Part of a small language model's weights: width 448, rotary positions.
Each number is 128 + 32 x the weight over its row's rms, rounded and kept within 0 to 255. Layers, rows and columns count from 0. Numbers have three digits each. The size before them is the row's rms in percent of the matrix's.

# layer 2 attention query, 448x448, rms 0.0503, rows 0-5,64-69,128-133,192-196,256-260,320-324,384-388, columns 128-191
087:127119154088116138106117107092117111129124148144121139095149129167174152125099125121167126166134135245129058131137150140075137105146110147172173148161105114207078143112161157196126087153078094
084:150098110171110127145034142111105144170149141174147137179126116140165127157121118128153141136118155178143129148123092132105100098136107124131141168110135163151127158154170124119089125105141146
090:166104155095135111115100147119142158155111141174123105092198112138137135177161156092112178130112155208118052095116175139070104075128107143132135152123130117138091147122154092136074171129111116
088:132123110146108075105103098059113112076180152090165127153137140162144152169113114148170172086134100172174073142072126115107107153156096096172135102122129118177087137171142117202149077139069102
078:090151019149138114148141102067154186108072151100077080156203115042107088133147103111169147110109054132159159155122098108098125132142158131156175101109162140140054176160161129152145187132087131
081:076162094116160086071122105149182108136075173142115121169178129104124136170186117155121192078139083152190160080119089153162107112126114082169155108213153176195081131172154139160139110109079100
069:190187144138127127124135044117127130140163142129095149155115099136135135130063147156159096143125129167031104107091128155117096152091145175198140180118132187233098106108145072105127080106180106
075:208139124100156214157166107116150171153146139087128182148085067126166166096115161153191106080139148080102145180143098150100135142128191150155154158095123115168117153051124104131133124175149132
068:226115220093116127143205104073133169075107089137114158147118103118123104136099102132155137092140157124116136086146164070062098130085124148177080132144164179149108080120104187126084160165129138
089:150165122104142215166114067163129130119175103088100145092162090166177145119108185155143060126112124112116146135143165159156156103096201181163110140085111148218144173103153073144143148133189176
096:114172129088158178159115074144138118114162128112079100055161122099148093118156120198116083142124160111116185165147117154165130126131101124121148115094137161210139158117146084116129121120215170
108:147182177093134219191130131139173105123139161131103132093155109124145109127111172130079101139100144115102194150128115159154155127126130143065162168096117148160092125136137073108135097173128140
099:114126155109127100164074136153096150102171122141151153113151155157142169203158087123105148157164105201170084106138146158129091058150086100120168080154124163188163161138122129156131121146078085
133:103121108146211078138159179113151173161132188193136112107134138145088148195153134109100139150104135097161140096062157153155127081146103088058178117163085150113100153124107100129149118074076115
107:107169166084127130097101162149080147112134129093120144168144098129087120165141145057096121156110110210129106117140131141129134127127139156147141126197115106146140088069170119171147129150174132
103:131135116120179076148094106088128137163171135129124126103153141180077146222162125096101168136098093157158051113069180145154122099124064106114139105154116091180143125152137124175167086132025111
085:071174126118097121149117143131087065138195111138037169118099155031133093146149113121058173132109138157165085159130117141082129135174105143117165090123161131163192173102150099133115120124100115
104:107143105115178037143148138106192118199130168160101185082151156113092118155140109166107188109106103144152121079080188154112169072085101095121131113130113142191078177122107080122160065109000127
116:158178140155121122118079119140097118135158168113107128120138101156153145108115147097154128087170136122121150116098087093107186145128107105159109138195126080191063141105178088168078178231114134
169:100177074169137147153133059122142163182175151109088140120115095159103126112156172140151119161146081123100176155136107103089152160148187106110147157113156102140080121115154070172162130126169171
090:163184105155137136131111098162084100163154162136111135124120081160083161111093168086136105136115113102093172133183111094099120157119167110125121144142176085163083144099155075171171129186121159
161:151156107162098163141125104141143172148137158123071136135119089164086122101134170126158122125112101124077169149120117104091160180171151125132091158110159096139110112077165083173122115195148172
140:160174130156108151104167124143154163143124153120066138151086081152085147091118173120171116121118103122095184132153123103106160171120204152147118168094152118124088087088134082142132095186139173
120:156089085143120098186041088113147129123173126102197164121172149132159152132079113144147132101169110163148079133116126079119155132199141089170145115121171168207099154124123169147136124130116086
099:116120145154113090098131105123125126107132139125177127117145156100191165144111110125121131104140152136164127128092083130149116109187160112106165079128103182115150136144098106140114136120102096
079:123132113155117112139122114091063124170166106110117137136122133159093094170134122112147109098124106179106097105121130095037116189133156093130078175142162095131127077132117169128097154093173148
085:073122102125100082164019060059071168157180109103123126145159163119128132173142114099155172140110101130119043092103139134107148185171118133146133122158174113115132125143156140174175156111080127
079:027189177101073120092122128114129108165153095073101116106131132093130110122177120139110168124140107180169127150113097146091157094179123138107165083099108166135155138144150112142104089151121164
100:073091122095168096131105153163135145102078149118181108098201145123138152147111146185124126118123120166166115133107139154129114075149079096138112075135131143190123185130095099158099162133104073
128:118109164105190142115118163140147168111080107137143120116176146097167133134090117179126202142123162091151126142086129156135111059128091108130125077137128128149169174100079133161083163146097089
129:125092119084157111139117154154134127095108056121155146126198137076208135153130111149091155055108183157146099147099115155146110103120062114135109073151138110117148173106132162137076131166108086
104:062097087114183064148088096142143119118092156125139135088243166126138177160096130110120118121092084077165078113118170164144155100143096122162130099108153117130129166109115131167151157110092092
084:070161109096148095145159146095125122165127157095128127093167171075110145146160147143121092159109088160175138146082110177132105125167076123070161113149151118180168114134163097228118119075224129
110:099060141182120121168105096112160116109126123165175128129186166140164116167073108147098181125190116121137112166109149095090076091154163081134122088143127158111155156137082162108135132120091095
101:128112135190138169120119109129158101105150131170157117069137150108197131113088130133108152113185125039141140202093104108120114124166165088124159083134096147085127157133078117119135140134119110
084:073089147200089078103128149124144136113160133100142141114091115095161130116102148101114119080108167190130114144098111084091099152114136072137089140182109127058155122104087130124111150094105118
091:038154115120140151149059070145115135126148108071135159037228117126152129148134134111087182129055130070116081100098174159175174048131095132138110096148118102089111131179141110117179168158094131
087:027131117127070131181090123087152122151197096071112140081123150119126123182183093168090151156077149179157117132072131155085143070099085155094146083141123138108178138130166153133108121098135142
# layer 2 attention key, 64x448, rms 0.0614, rows 0-4, columns 128-191
098:103116188123138162119093201136144125084127145072227107108147152132151152192107141072096209151193131124171124160085165133166085084150126138081116053106104177122173089178105120104102093115082092
100:187122190103178119137147150143149114102091127161171109109176152114152116110140129106108113113127166099176154151105139158170143100146152138089164073189111152105176175153118158141124171120102083
084:140104113129159085144125114121087186151151169114087127146140100177066147104163158119148102126092134161098108091103156132121147136155153104111101151143148089067154149077111090152205174110150158
100:081132128082157077148094102148115112128127111127160116053173173134108103153165113100097111156098148122174108104092169168186156072131143150089176089158085132106179122162162135126176129110103105
083:022148162128131122131082131116144131158152148077108073119160126171080107152149158083115124183132088184136145098124160128134136094131153128069110115113110101075188102142159074089183152121142149